From a checkpoint of a small transformer trained on Wikipedia: 9 layers, 4 heads of 128 (1 for keys and values).
Each number is 128 + 32 x the weight over its row's rms, rounded and kept within 0 to 255. Layers, rows and columns count from 0. Numbers have three digits each. The size before them is the row's rms in percent of the matrix's.

# layer 3 MLP up, 2048x512, rms 0.0377, rows 1716-1824, columns 384-511
091:109118156113138131112131069097146104099079170173142155141125135099076121072132117129129148152130146102145113122147129134111120112171108139123130112043140096167155208149168111087073134160128145087089091179115141151112151206104146174100159103116130068177168120114107136173092130052109116169102120179124113126120180116137111049135127125135132123140134149083136118166170158143145146132111
098:141134139091101145144115103162162096168108136169094119160110104171080130135144141088118125109096107174111081136100082104140157136075182101069118125100133106145086123085108167220151093163035175113125104101082209164092066104170057144118130134101074131154156124117056093160123138145117140170103122092120120087128165108160091153180167074151111182110128140130084117169134095117099126136157
093:098107148173134116088168139080145137138150113150108155090099090129139066112079179107109132094134190171138181170125122065106129079102175096141125107115130104147117108073079147042123119135069119112148134083140139111154124112148094078091102043123134076157095169198123187128145142113103146061103134144130150129149147131119109157159142133149098163184085137094120165126071144116131124134129
103:143111122124118126159107160120117168132174132148118150149106092129156115069195104076080115112054106139155142105126130158066134136156137155111166173129164168140191152096121127175180119115101162133123137179126134104115112098075116072138144161099123173123094111148133141220099142152142125121148096133099178088186126128149144138095125047196080151096155138181080150139125156199087124092125
105:073102108094147138104087173112147199156134108086160144132162195141101135131089073182096115107116123141112180102100129127169135162142104165162129116097124075114123137112071126116163169170102134102106144111102067129123106137160124115059154158117140109098145107137118129073158053160183121109123094118151151090116108111097079132087063128080180130124146126079139159088140128150136125064112
095:147134146179133159157163147091131109135149110112128070211093133183118149102133159083131117139110094134116120072068140126132119132107131089108138184150076103191121174091097121091118135169154117063198084141082074136124149164175060096051200080127086103098126116136169094109156111116096169147118129071158127124116128105112044115114127135106129164104115153099152098176066119156115163179155
108:162162125132157138117097056132133168167164137091136149126113137172132107174161074144174151136082093151117169084119086100166133142124135086121137116136119155156198122088132077148138134110131122093168138121164115145124123110102160100131120118211154088107050180126096147161111126077130111217145140185092125147118119150113123120161155118157070134144104077109174148129117093163164087166124
097:101139124153123116118067139180135094149093106132134091104157075115124149123120088144127070093130140073049107137101145085193129125191140140144139085125126133096114112131154182124128125082124144137078170134100162116139105147150139179177119099100108150137179161121137119121162130111186101152177146133153199112063059135161128126094130085102141124165159139099164178127197131151076165092142
103:119170123121150135119118123136107149160171075095146103093132153126136110105111134074099100183076138088176148116140118145140132200072167110198149126086129090085124144117137100160094089108130096061182108171148103204094178113136110171104122100109183097161145139154124091112154141187209070095152117164137085107106163124136130131172148155064056123112141131139129090073141147093094097083082
098:132143084169117172067149131165109127130147221088127117072161183099157073148124103151166161090142117137123138176104187114068162081146130188123173226091161107142173139145150131170151148166159095135088123113125120106086116123108108096089101146160167171126107130143124184096126151127127096104135135157112175167124156112130137168115134144073168104128123158163153132140143129119152110102120
090:087137097099119148051147124130116164120129162128172094114092139145088153106103092133170095127099115130126173076117210148100136096183183086098133221138079155149175147140110115147132131106123155149090177113128143162135115146098136109081146090105132120147076136118097146133129194087144192171082131120151140091060108079090139165102042128131177152122124147120124056071129149107148065133122
103:185094081103112096107145100166182094139114177138163170098125164135102159130115133183170140127126120092149088125133025178074153181130101130150138086104171106146114104140106113127162137115134112115113157048095147078158150116162151123133209148095116088126143086097094145101114098189121160119128114135123090145083124100081147180126146146112141144158159042155140050122162142084100142173089
108:157112079116122138140153136156130110123087144166115155146143108138115029143090150148104143156162131155150171077087137112094131094076093101091128156104102099085088122140165071119090196106100104080140117121138123080173173180098127146110124143123108132140172172095090125147157112104129083075164138136141124137212124136097144113136128176194118122157103116113137204130121200122124105136114
102:158154141068145169075081123134152172157135150118100140126148181139175084178166055134119171148166130052114147128118102156075102073111118107099141178120097123170115156183172151076227113051127107105139061161122070117127082139169106142088171139117110097124126105092128122140212096106140171152145171096165154126163134118199151086129138096196165072169149083123127167117131131111141101157105
112:121148096121102112122159171167083102143098154178104092153130135156098029104072088093108093163124093117070150113163130175128149136135102021124149160141100103178097142132121113148123114090141110139127161117083107129118107098147174133102107085108099081114081120109133149169095128139106136150179130151084135111141074153095156170139115156157135152148116135141159128094128131161092111089064
103:150160193120104130121146170129130164148095117168159192102078112069128122111085175148177073110128134138125084135092158128121147160154129113089094164098116178148153117097160156116144075074146115110121157052149169096098145175099118146177179126137141154090083115162154117137097088088112109120094126119115140114150154102073071138085094143125100103068169102054135127121177063187120104080179
098:174131133153170160126128141114103118053124145092159047124117079101126127131123133114101094135146154125132167120111115157130103146141114129099130147117148143117183193117120107081194140094084125146106106112105144120167165145191139145129117092145141119133115098103123092159172099107106127139137168108158100155067144063121118089149147136119152127100079145103130107151166117150155162078116
110:139129134150086107120135117105142115147075125116103140142089132114109164146108085136164124130114150150114199099126115132087165053188137084137165153144074158151077180088086117111131112158122096078120190157135177096134179155181138112165118088106112114104131092167072147109197094090126162102142131104171108130098063157148119089146133129127119174145064102159160136084123139165204116154109
102:124072119130132122135147106130150133098123129119184150080107130138166121094109128105084094093132200144072072146156144144112132109105101197075094144104129147129107109092172104170096092145112142176130178152147098124142141167137093097140112157071136113136206099107151129119097097166130088149139186156109132145102097168176128130115125123155161169186091104135113090168060172123143140130152
099:130188106104128227144157149168121158070151130100153129078128142085066061153108118074155152127170074091194139066149114113105090119138146165102129185171097125126089098094113142100148178107170166117083136117136111169140114100094084145151098120147118143160103113082177177101106179122102115108216088106147163142143168148089166122125098141101145075169130159093103113084128155150171105104159
123:158183139121155137119158111154165113151144088093112148110135092083112094150147150095128115183142115196193080092103120103137118127109138061098138056178140086192092061122116191140109112161151149064152150147155096116140171140152111179169179149100123109135141114068165122093134096151123118067106118082089093118144141134085069046094081125079151143178162162115051147148140090165223073103135
099:103109092095194155167130086139152146114136133108125098141132120125115162180180128097066153125091119138096094101129139136135074092094095098084071114171111119092109092124135116149163128079121095151129143168154103145117150111072113157101076186129163087152172106114104110155171116132113111127146129131111128112165090165131180107147067102176109147109175119091132116151130105105145120127135
100:149161128118145093134070125122095145101067127158136147060145118129071214178154102064174132117154152095116137103166159097121107068033124138143125131111134155047122126119082099118130133135155132125125082140128186097100106126108118058173112132109084124099180150087107170080163112101150123092134194141143214118162156136133131124122139126150166126151091118183115105143121137148121159063116
104:073096121111129168133158092089133131135098096121138145079170126118147192144137153131146131139107141101105097125133088074153121079115145163161121138115122095137098166132094102146114106181111162078158138070143185175078130108116110147160099186125089137166108114114212061102074149189144124117115117138054143114147074124097120127153120058103116105053142143110082101154060116132139123087157
097:161117141081167168162090126154138142101137102138091165111115105127134084086145127114160100143164142112143195092101130139171162121076173095127180147055149182131099187150151085113130165099114104061101165114152151091155148131120101095130109086165159171162099118150090113091115119104129100152067094142062187143112174095108109119067116116198135174137125162101144169117136146177116113176108
102:099139131152153186067105123162130081155105128166125095145120000113141133107150255111134123041167083129168112149160166146143128160163126157103143112075139174140119121126104094062152152236152140109092169112066098189108149103154124135146091147091116114109180145128160122135082145127112111151167163114127124142133176059126144044120120084079113122114120161118123150112153140162148140115119
115:143187085102135170179110168127112068132133066106137114126119120147140117095149144174118122093114157150159157173134115087111141104140125151124107138125143146085135093140117115104078147160158167187149112157154210022151147170162110148104140078153158117069137156097192143146111126092125149123150118174106107127086158142143100152073131135163140143197158124148138120154103109084182120137148
096:113059103104195139137126174082168117137130168082163164160128196164142101082140123119091092146098153135158101124103081088105139089121096079156153082206126163142179086135115107089166056125054123108153129134153146141098181152148154088127128125154130133134170113128096151059123133107056150127201127079098146069080121110121138108106111170188147187101107131174127040174077112188152171106117
110:138147140128170121137098111065116115145110178120137091191153147117187121141133159116138111183122144139150121121168063134131123148105184128112096129185169104137099138139112143087120131122077143117116072101159089120169129057119088052092144145147143141110129120095116110095086092062127026221131152135096117102135100130114154108106215152157124067158205183146138042088115094103068165139110
089:105156139155198146147149125092135141122130095098125086100195129153111175115102177147069123111142105124116079168163117214141155176093171121127107106095153168171134098135119149136134138148127144036097108109093185163160139128070092112103158135144149112115113094128095150158068148153169129167149106148186143123146113142190160130130117059144202127161145103133132086107131092095063127107095
099:140177112099134145134167115141100134126155107155114095161141080050114075115159057139131102111123136109112176098089156150105120132148153093101180122121156119125155157124145159179121148131150084162067125154117156110081137147098087104173103099154108188117201071129134147145124189153104165154187029129088061121164152079066138169152092138144060117099118101139084178169169208147152168210165
085:145118162122124115133135102132113064096143096084141134082138130131136109215095133122136162110154095101106094112142154165124184152154134106116174137148152089084095110084148111095136182123159166114149167153135097117129160133206135115060133127110103144157154153159132180120084088107116122161146140099156091105151048149154163135064112158123110121130153172185075120130135128161155108153146
094:065126136161116134117157131136146130120114154117113131119162164190160091153126132169154086107131120149132130140128132115145122108099090108179117095117162176122116169159113126115094048111103147092133120159167190098130097135122162117178202161112144083168127082115134129155117114100145124126144056118143106130114084103126055139106148148122061133128120146108105185125076136145153119137103
105:129161125137127143165150094112093169167081151142170092119157123073097166121102119127114092081143111135096160160153156157155126163127181096065177099087111130157125147149146126124099124096098094161140101102047120123116096194159164036084155164106114076145141138113126159152109168116116189126207157156148156151127175106093126101151105198109110103144068091084114082063136133144117122154120
095:121196106164118133050082103133110123094129076122125117120122146129115110126170114131176124181089056143131125118046163103100182175162100128126149109137122088163103173210124118155077121158149138136092169116189084119150136149115147181216152087173159126148100130113141091111118155112115151146118121103138134096132132133187142167134069049148125131103178174141116166100108190125071076136118
099:118146196094123132113163081134160129159107137171085132109152125183176106139093108129115183145160122141171169149110126140059145158099169142109087120088130098156156068116179101060146146053148136159084204139076153094170089149129169135164206162155108080143126133091134082162104103150138089097091166136089184131133068089123145136170129122091147156111175146116120175186093178133168077191125
103:131123170107125105155091140130173122143088129133157113076103134115174155147151171116122090171134217136088109168128165154165136100131125100107115158109108102189110139169058127092191123148086136119127130133135081173138180119177120133138197145136096091122157089109147199103109169153140136232149120093115110119115068152185186089147162150203116128108137139154126114135110137085170138122130
106:159161126110122149126178092119160074155131112152142124141158162080127144130109150170097178121127116116163109137141113143088212145162128072094168127096100131110058165109104116129126142172138190123103150168105093111100119158112138100177116104148098070128102101130133115147176093117155083147106174125180161064059157169166084139101176089114112206101131140094107126112185122114056079163107
095:107196108211129111053134187173161107105124115067148115097115144159088133112161158124084117079123087158123126134026075136161153151089095140092085151097127139131123159123106110072115089141075161103136121141134114142109116132169093126114097138099104154135129092116121122073137150119095122140095116145241142064091108127118033146143190051122143136136104119143090116119147151102119153130158
100:163177035135115147135044092139120089139112133102125133153099129147094088031109155115116151108101113153133160103164150154121209098128123173165111057173163109116124173174161081135097196118160126135109178117104105149098105156094194090108079107093130135143128176134101130101107159110103116144149126164154129189163107123106128190077135107150106143132134145083103081186113144129181103122134
096:115087174116163146169068136106080163145139123115222156146117099151163171173187119147175162133109134149125147132109129106161149132071130162120123113143096114100100125098098146159156074121153150124119153096143125131128118155066096170095140146142101129119110126087143112080117112199106116086195185069111123139210087148081142153121110103096149110122194119109138149145134116134189121112124
103:096135102152167090075099153096126155165112144154057121093088102101096140107153172118103056181094108101116111126068086117083135089096078145136098156129107142134156116129162146174167108162135123078132065193103118196079146156103109156114196154106121045097194155164163085165128112098082149194138110149116145133109157132157171142133104106084184132185098102094103157161115089172163147110150
102:125175136145156139157146121218092146122035129116142080099114113125148167165061114109130130116126178135128131113122122116130111100105068108167158085161112146119166145149091173143063146107057150129157064053106118111124122077147128083118126128074121133141114130101100175126073130135121158088087124092198144099155061133104128084084164139124120086071094187123098087145149114113164078161142
099:118187099060155097095155076162196141116088073062098160123093113122105075078163146101187167139069103153136069157135145161168125097107117119121142124177143072121120189111072125130089079156131154134099123088060131083124155136113110184162105137155104115062152105026098165106108101081147073115086119110130129124118120158160165080104119136137086133170100139151166116165089157137151150097109
127:148162064115145183093172093165065095139107067154107158099150137126140162156144081128176127121099160136153068135139067155143146118102117126133103130169128089146102130168152134102104105172104117105143115153134114176097145186119105152104210106112146143122132096155104099090116126130156115116172184103179127164126116145154148084078104161129108126137130080137139163173154170145132115166165
091:069130119064152170106159099156167118108171087135171091091110148128101106073188144158125180136179140081164070118194147188086157163158206085106093135118100118159108149151192096115065133094140128132101132122133132117122134152114099107089161167133110123144133111149160109166097138175139152088113107109133148123110138129135124105108064092076123134176154166167092093150211143135118129101101
100:138121093135168203160165102187124165160139140163125090097155099136143113115138155102215094158165117092138123083116088107105180100118065196113157138098169140112119088160082080128115121115134148090168044192101138098146153146110174145136125213166096099210175087110108140122124132158130124128071124118160110170181146103108100116101081160066112168152073141107159144119111169133104155132050
101:123100122204126073137100139148120163128133080144108152078171123149214086107087158156095160096123133143117151082112103107130116179121164092129067135133106165088175171137104140138102126159166089125117137148103160140167147057144185137158110074138109108114143120172062083154103088121140131178122138139097099103151115095166151169142171148096153124094133098148223135101088117141096124095110
097:092112136170157090137153158127154104081125139104127081118141103115133177131180135135120146119108081174191153100164102104084092159182119203144120118136162099099155098142111138146132192104101100121144112090124104138111106130136103136165120122136117148120106145117067109106157117138123107127146115125109149078185120121136158195141061093161091156150112141071131170142176114141150146148209
092:118192155096132131142114026100091121162086127121166108118102090142119174140079076167139166175100151079104050097096161096126180144116084111156087174118107115146128119139117145124095148160131106120176133171164134155134126107134170134103184080114072101049143132157165072101118113168153159112156149110077125124119143141117063142087114185110153136096133160151136138111120133132151134092118
090:101164119087161118131148150124112149159103076147129116135122181125150101152122131123086081159129141094166060144197143138132092168126115143113159172106064151100111124184107104156105159107209135139130126079159211129174168196073174089040095110153155112166096138195160130102088088133132141143078130115140124067146133079122135149147126169087087086074108148173163085072103161068071132172159
092:193140146117126165115144124124131129174090109102122174129089098173108101146140106140158143115151166147139142157109160123149189138146085149133205166064134095178146110160139156157165139108130118117128156127123109210157139109151129128123129102114133142100084193137146158104176166100128122154089136134105156090149030057145146101103083133090101092177086090115185152126125100179156145136130
099:071157161148147121149160139108136121103133119111137113127135077100149203145205073137092046105096064091081173057180150156167083170114133158129125127158087134190143147146133135172138167096142177164092161054142134116096166169128084084143093128104148159098144120127126144125083112181077158085101177136152145095172182167130195108070185049167108118158134111146105129155127092115210127096100
098:111122068171121129160110147162110133129138165109066122141137163182187160082119125158146098149207136129115130137185174043129057128076132102097130146120124124138164094171109145181112107090103165111093183117079147077150094137074120085137112130095162128149145118155120092091164163114143153140125156091117135106140130108075113143127155075104113128154154141175104104163162127136178070093127
103:114091132080138110157103127169075085164167162145155175086077115166091141113133131064046087113172150140143153166158196212151082162164083122098167074150174161095118072121150165166031154100100110094120112142151091114070116126133173129133115104135095136097150140149201094144107134142125097148159084099146078138142145128124170099163106130166152126119131095121113167147141050094099119167120
097:043104143130163144129124098120152113103176114111130185134116086107160119140166089145091152138101138081101102120156170142156135098119083110155188117151139132132050115132127150187146136141106131158121152157115119130154165184192134212166084087116079081130074164089132120146089079146172137170164113153084127072106127179109103110097152136145178070142080168117172172101115135101129115093144
109:118131162157110118112149152199173165139096146166141081120149127101140129154120091110117170110093132137133091152107179121081105143132098129135118141164111188124095086046172117147130054130163126117149067165133115096178161159126089153169134134120077126129069118114124122088146095147157031205192152139107122121092096133114119121100108133125185121140131192135139117153125096101154123090183
114:148139122130175156129112074161136103103135082146150088103098161133135082138162118164129124121148179113116049116076070125092140155108137091100058119133119116135133167170160179143157153077114061145144177205122128144118095112123118130108154145132071125065149123123162150102067143103109120124131145168181119116111108118118105120118150055136100118117073078123153131155147130131093148085116
107:117180107128135102209145118105123133133148090080116123117125128153144131148097119114092191147129166112109103136141127166108043183109189112121115099168146088113116134195158112090108125061093104112147162134112072076127132121091125090106114143109117114117103089150076102189140156103134169110155105158166064106137122122127155092154068121182177135110160148205093130101110135168119115172153
136:163081144103127074181109136113143131162188125098165079198169137113185145113078162139091196117161133131132122180112143077124169127148106153107099146155137123148096113101123152117078125059130080138121125156088111116151097126144149099178099122129152101162115107164168078091138147168142171105100129103133121154108143181142163153098156091128211197103144122156147085101135071123177110090100
099:108201125137074060137118123139081090116140047121131069159135102099135076151113215130125131141153097179152116074155101115225101141104123101115108109170099127120093171102155139189150130156141103118117099112104099163198102120150116091202136118157087157156117147118141130111152134101129068149153125125149153117071204135080166132138126160060088131150129127094119108133105095138134109139095
099:165202119102136093192135119151099109104147095133131091138148105077132139136124192205112096156104090170177153102116120105153147094127156096138154136125143128178128131148102127081122142152152075174089160139104172134082150120078172066135090152136114112107127141205173085143158118213061138221102108103160084164124111129156150097149162119111120168127092186141101071147103105143093095109116
104:127149111117147087090046164128110136126150095099131108099173154110138149204091166156110161141164131144161111151171171146136129190131130136149086086124160161113129145147115153125129099135134124102063121126097088143130138099151120104101154127082087112075094086208152138144124121117196133126102142129185116163184142120181166151197113090174150148095131218119115125097135122110174149174108
104:138147097114128137107159156153111138137139133107105121089137181078102106172113066105134062164133132099074179067092120161071100116119152135103079133092194170165118130109168103193172104081097163113086159146129205128134134156110149155173151138112127065152160156130116121137137141077131147174130114085133089109105128107148137159083120103099088166097092114161160150029127158172086134142145
095:117091128123163144098111141205157124135063171134154113137204092085118116100122161068135123140103103099155196144157145132110130086064128081085148098096143123133167105153145095130175196132127115131124113124099091119092136123138130154091122063157191117105146102165083188138124142182156109125126158097127162157070118110101109131091109139101134171107165160069195128129129138115099173100093
105:154140093114140134077120115139083125143083113096161086123145070134151096163142076103136186091116149103069132138214079098106207118151117148136147127098140183136154049136147109174142094125133131109116149134084061163162121099102168100122122194101112098151118154091114180086134158143114179162081158115141107110098172114133178140098068177115141148144096136138069144098092149139129175068142
096:128125123120094138145157130087129133185151170135101124179126124118083140102123068144138158173165110117141208138051161054135115115072145151159180107143113135093100141162163141111142045096173135137142068123170116137127125108141151159109160113139125129161154116129124161138126098124148121168109116133161181110104132208121159095090156126145104121127151145094126078093107103113118164112093
094:162103107094144148091060049100186138109154121114123077169123168118151171114072137081102185133113133108132116103148186106101126122135126141132123158099119109146184178107180095119187139170083140106127124093179128130107163146126155117133120150143095115137074125143150112105157117092175140109150128123179107064104168142139137107112138153145120141172150132063140093109137140161122107142116
099:126103117112130146096133086130138144138111107099089125126119162124167130118117168175148096114066059119117088152072117117159103090172104148159129114153159113189122135152136124124158165070098133144131172093117154074138047137115136127144145123153127100124131097101101230147116091107157117139133107138125162106083126138162205050068113135175098120123157079093177136114153093164138084165100
093:114143095127125148075108102097069125099088060171150137121192084160158110154136181182071139095130145122081120143157130108098087121128110159092123139074151127115083114155087131126113160083212075176062126111111123089109167099090152103116165156113128155102121164147097165191104126167072107168147140150114086119143100147115103139076087148148094118157127121157155180182138131138114164127104
093:182151133163099173114110141134149127119090103144122169112145099119116096138126102124084128160152096129151153076087095120117140109123158078108162096144171113068143118172110104106086155141150091130185145166117151153153184113095167138086131140132111107123092106134077126139166145119119201125096142157206161136133106126107092152150116205092145113142133174076096101145139148176102131093173
113:146092134185122173124089120142085068156099145179106067144137129101170144155124128126092139171108134087133139115153160154174141092151148137094136174127120156111133136104140128130160177159097120128162132135123187084121105189114111143120126092096075096111108148138094131164116150185114154081142189151099189155154098141117133084132168154134183133110167199085109118124130151093161090134143
094:098076127140145163111131102131150166065132111148153138093173103146163147142131137096136156127111137152112055109109178122182120121117107127120130095153186155102160144142071122140093152144175166142181116225116139113103096117125140068130139098211115104085140105065175085114196138185126227132096139150107133085099167109126125127115098153107095141138129125156132167131168117164112168082129
097:094149085180169066085171095142080121139152096119075139141139087089155192165170085095126195131130156156138075085145132152122148163146116092118098057145119154129081178141112191198084118098137153123144120152136112100118036138161142142116124102089140098103103129133168137100120141195147150061117138173088076164202135098149124175109146141175145093149175138160140122113094142120075158107140
086:122166149104168175121168137161136170120090140136163198079157123159108155107061121123138175127109170142145116137065129100112102143178139057120125101159110140146135149110088090102143113152117064063081100127083127167110090114132161112138130136092134116094125118206123089160101147111145135102102112104136100115207067109102073101177151112109142195100078111118168163150121136044071192125157
100:143102157133170208081178129135146152132132091148205138133070179072135152150131150101179129092062139123115133138075118073053200111207179101201094097176149109054165131099112142098090158137098101143133191100213152119078067115149123148136080136151153090142146099117143094127157154159126178124131085168084134101158159122135186133095179139147124159132159140105105110122114149109148116096196
103:207153142181153102127064111158116145146102137100124128109108127109152115186094107124112114073204096171145153063140072119119130180101152153160133121069111116121182144128124098187144142093105116087105125146079129143121060069101107121144108142145118159127160151208104063132113099150082115168132139191145137125089133180198134138135176157041112177083170092129090138097134137084125063098166
107:125151081131134104173130074111101105141141188156168174096120212120079083136122153115173126156166214111121120126073115138103132126128062122096204120159121124103072140107137131153128115136117108133087113117116125147099132118123107164130210119161144137106120149115125130123141094186066136080120139068114133157114102133100153049180172102109165080120140089138085107194097131141108146107085
104:135111083120138210183129108156110148150117167119171114183159110057124147128133219164087118165139116093152131133130127132125096092179125162125153096104143148103127162026134135128114104123071172136196126097091125193087122147086168096111106100156136146194126090125135155086128157137102139112154169158159131137146120055077113181107158169204124161089104122163134180080113125185103086088129
097:151096105150119125111125141168145156063112103125099158147123140063134100112120158128121074143166103114166134188147134144037102090161177128128102111128088091071167125114168126104121112146081164111086131157125111152167130154157076105120121137155191113075127119120106127116105147118111140164114191089116173142159177146152086167063117159114119133189161138173141092097161169108112135141119
114:110161100105154101078099085070160092177094071098119113135072111062171133134194122169132162128156156100102141121202128173091145124163087112181170194083088171191125145126108137192083099123136108114153131103142154127170132047133121162138154098113155113153111159129125159154104077083094168130084126182141139097133132165177104113128172102104132100095130093053143152140104100183079103153157
098:113073119141103106085094180142082137080138157143144165119134098139122153104117142082102110101181149128095140097143131115131085177159130104101129137075218081135162119058126114158129159107131068130122139104121139154123090212121133131155164135158092234139128101141103064148128122125117112144069133142114127135144106163148152080115028112172117134084145194169090179136109116161106113118093
102:127112107126127105125126145153179123149099167170091096175055097175189119116107110137101099170175143134132127112097109184084121136091117136153070145103130128158110109147142180153083170085121171177132133120152113143215130105110123119146115096134143156101149147127151095084119102174143174158166109125134146077115133102138171164151140126114111122127139090134154151173125142117095094113153
105:133176107109135123126086122159123131112130134117155118057137155081120190101120184156083126168183120089123039131187112139156138165187136088169190130098106114140113147162140105144094117152166174129135104040147129120129102151173128161105117105141157122158119073124160167121097175138112141172136109109147092155126205109074188102093085129088085090158111130084107050106089112176129162135150
098:102145121157143081120106141072126131112108117161135053128094118098165083139102128127095114107099220077184169155108165054150105120160104129085106105073182143129135099196108138091165124137183146141105154117164161114095158096091174103091145150110125148099144161088098115147217159139114153161095140188162133080115165089133167125079150185136115114150123122112122084134123117111045090135180
095:157121114094146142143169104113155122132110114173147134159122102141189111118123139134150112086147108132178186132139132103074105105091162120186142169114131125122127093182144094076167080055124101127148139108161152119181063122124111169092082070136163156093076202113138142165145112069134121182216113107080160137093134134083164135121107108100149126160097144137179128128147142094181135114175
109:137117108209104123115068087127148148113137153115140096078151110120173184126070220150118133090143064099137141143136136100127130113146146073141085074095150153132150145140140127139100132074180156156055127189199122102147140107162143085120172122146098124129121101128142129160149104153140138141177172119076137151135141133178189118097149098115084156136148090069083144103177127069154179137140
109:141076168090117153167109141150133112109141176128172133120176136121121157140079171144090135122137150096102106124128091134122109153140143085076112139133121118136095139129133130185120126119092139194108127099154170184131148093112113147200067155129163108108124067146102127151114163151090086083143083112165091140078095181132114157135076125130125115114155150114121093178133146148110154125150
090:131137120127140123205174171132192119126123119197208122116155156141189104182150079077141134108141127111136125104169105166130171127144095177149130093157131115125129109083107093117128079191139122148157086127074131112211131117097124078175115124143112116195117199112146139169072137190095141162135106145140199140107122109146186146114141026148174191134073153063105134142176162114137163130138
091:107109132175104148137120113173100179159069161141168094165112115130091125099156109144089137123157182113080152126110177126132139126172102113157106105106141208136133066108100098136156194175123175062130114168121154112157093156146128106127126110204141140130165148086153095104171150096090177086146172129174103120154101088120057174094133139159153123161196100130141137108140167091093181103135
117:135142146182136065145186120091207147080180151121128099146140171133117097098152081150124107120112149112141059156106099178159157128136078126156116113146050112085047155149083155073110150139148170100087149141091064150144153175213153167101117123123151125076154141154095123135121146173118094107123185110169135153121090152163129131156197130139192118101082150161140157177124120119093107117121
098:131100184206117156107094123184122131077129101124192107127100145170103098139114124101119096115127115097107080139092146102153099099130072113047115093090185141170136142114123127123183104116066070171104154165086129153158077078106112109111140111144134095148156154127132106130125092136058137098174108144136111131128128200189179104181142132168153118151152176161120123158153139088142170138150
103:078201103119139149088075158094169110127095133128150175087107183126141079092125112086156092108040104127162069195136126125100124110146155145127083153130137158190135174177138159070123132115112163164058090112139133116150106121152120130114135141083167077129140173105134148138095100105096135090110087086136125081127132095150129135113124135147096144128132119110077107171139125096141114143124
100:193122098149074109098116142104044098124143149091132150141084108155082167148169151101175084122186119122167090178110109118125143125087149144093124177128120117104130046129152148105149110092069134165095151140024134078119151143102120093117126159089136206146119066152077118127116070134162113169120122097098068106155121138145131190119086098174146122151119152162097128125107110167106144110135
085:172120135171085148170151129140121172093077105064104137118091178125099140136131142093154145078192163156142131155109167193190120093137125144121129164124095174154113116116182184131121177116110149099176141125171153132148117116131094131106115114131142132110119110148126134111149121163084127192125202111162099147102121084124138111134122099090171147138154060093141133158120161159114127160176
098:134167164129031153137085112079158119173151166116071119131167198142141141130086157108084151110137117126087182125105094113126096148104112094116113201163102108151185130135117134187168111082069150132153154101174144130165119101080097094077135109134117132121134136161176164122081139113097165147119172170168093100131083144067190021145133112067095120139144109126147103145156101096160060111136
091:180127084138081113108123155147091116103209118208167145127085169143141164133145162141140131138128101129086140100148163123159096101137125132130142112072105153154126133095110196127101118147118110154149113121122113135094161131098091087133131128117171150201104143128141129124136136137126124118111162116096138132175147127130151136137103120138100132130081137164084119120150111140096049165121
100:106116184096182119149123074168139120138119159073147128112144155147134142130163148125136132132108112131124145140137151109114087113155112149069166177092084134111113056179143151117146090149125120085111157109102125091144131110110105161093179113116110052079106164098138119091140157196124065088126168102172120110139190115129116129086131094132159128135101104090149135129102169130108164145123
116:099147177193108115166087132162135086132178145106128092086163104104125119153110124037109109154131148150131117105132074146081166097083158146224112067142132091112119094093156139062131117115124102096141155136211153159155124168110128116157127101139095135160070132074177163134171047088190135137132205136117107125090122123167113095150102119115162145080070125145126074122143145139161084159079
094:162088115119118157127130111172172121133089095165057151140160136108105144096154106112107132098085139154191081162138094124097133117130151209158137134128114062138155179098066160100056091105069089134135087176156163117126097116142085170105118135166126144125144076146152101099104177129134084134127162044099180089071104156114091135156137115126116124169064124147142131081154107094152139097111
096:108179174125156147120148127131150119140114168119131096132079160165175172100070145083118110059188127103103150096124180094180131135098138137140081120112088177119090108179139144136103092167117177155137122125130149165159135158116135170143218063180118126110109084156120166088108102120117068164133124115170142121095109171113141134137046085193168147180126172108120129079118143095138107109161
108:115216107114121129062097181081093153142145153129128170086091124115115150152162128161057141130160157100131130139144084178206142138155152069089163115107132147159107139110103204116106114172140166146100112131127072112119074147121170071140140110199097163105171126194176135146090130160088102129083092167092139142203153117109112110114128158163094030192146115123142197080077100097118147162135
093:105200172117083119144143161179106090143072095130132091101127162112105061087128131112127156165128136135092125139054184129086125118127107115170068111113163123095055108113132107129158116111148094095131089190163176124169082079086078082118157205154160115159132116105133129093161124126145098175136161144078095094101079170056122128135153120070108169121148151125144082126113075118091122115145
087:144085123121137152127075146154170132185111143128153137152117142100184078144137120094196173156095087110154104175142054140114166100129146140121056135121169122123131114163093093179125200057140092168081120147179149121133182112171141135174103151089137091091111123127125085123100134129140172079106116144101077133155190101113158110083149115169120145111108116144082158128128175062131133093184
101:115118155126075098085145088105130137135112125185149152140117136080084168146097108170066134156166083139136118060082138097155055150118105121138191071135200132142125126141133108143091123121086138143148109084112108093094153170161138155183104195091095098097155166116110167173126074118094174132107134141150120110113234103132111151117156132107153155109070082146149108153159127128136102147106
097:128118173137129138109180110118146133105206073109165177138138184190143126070137137128166127118083113061103135110188155146149145125125106129153110105074079127095094208130113179091077117101146108126132114151138121154052132110125105134090152139116152110100139185126197127142126236135155086087129152147166107124139106112097147131125176143099110079103135103109125151160164116135142150157123
117:203132162158113058104194140137157195120149146174086077082143138080097176124160097121059121101078075142169130130079119127075146095124132136129082116124079113124073084122185190114097116148140141070104092148126131174135138097143087128176152101124161131164190150149084071183088103119134144044092155108143149111166113093128079143121108071128094164101118178109117122073085152104108099081166
099:148132110108144142116135101108107152084116107095098137040134138064126130116142115117155148144126121092128163153069106081079105103150042136111161115079138129122124162110122083143124126166134162137131127143123095082131069118171095099181141179165150105145040159172138204114135110088150124106168131118125131127121093173134112111111085070171117134121130107193136076146168092139127154124088
101:202124192095238158128103137150115108151123152154126135156143156114137148095096070149127091168150103080130163149113087167132124148108142132095089190158110145174165151108127187151091143123109138152135150128062127106112106119112045204095120090099193124147091151124102113167146122105111139143164114145136138088088189113189119145224141064150094098163112147115064147103092128102111135175127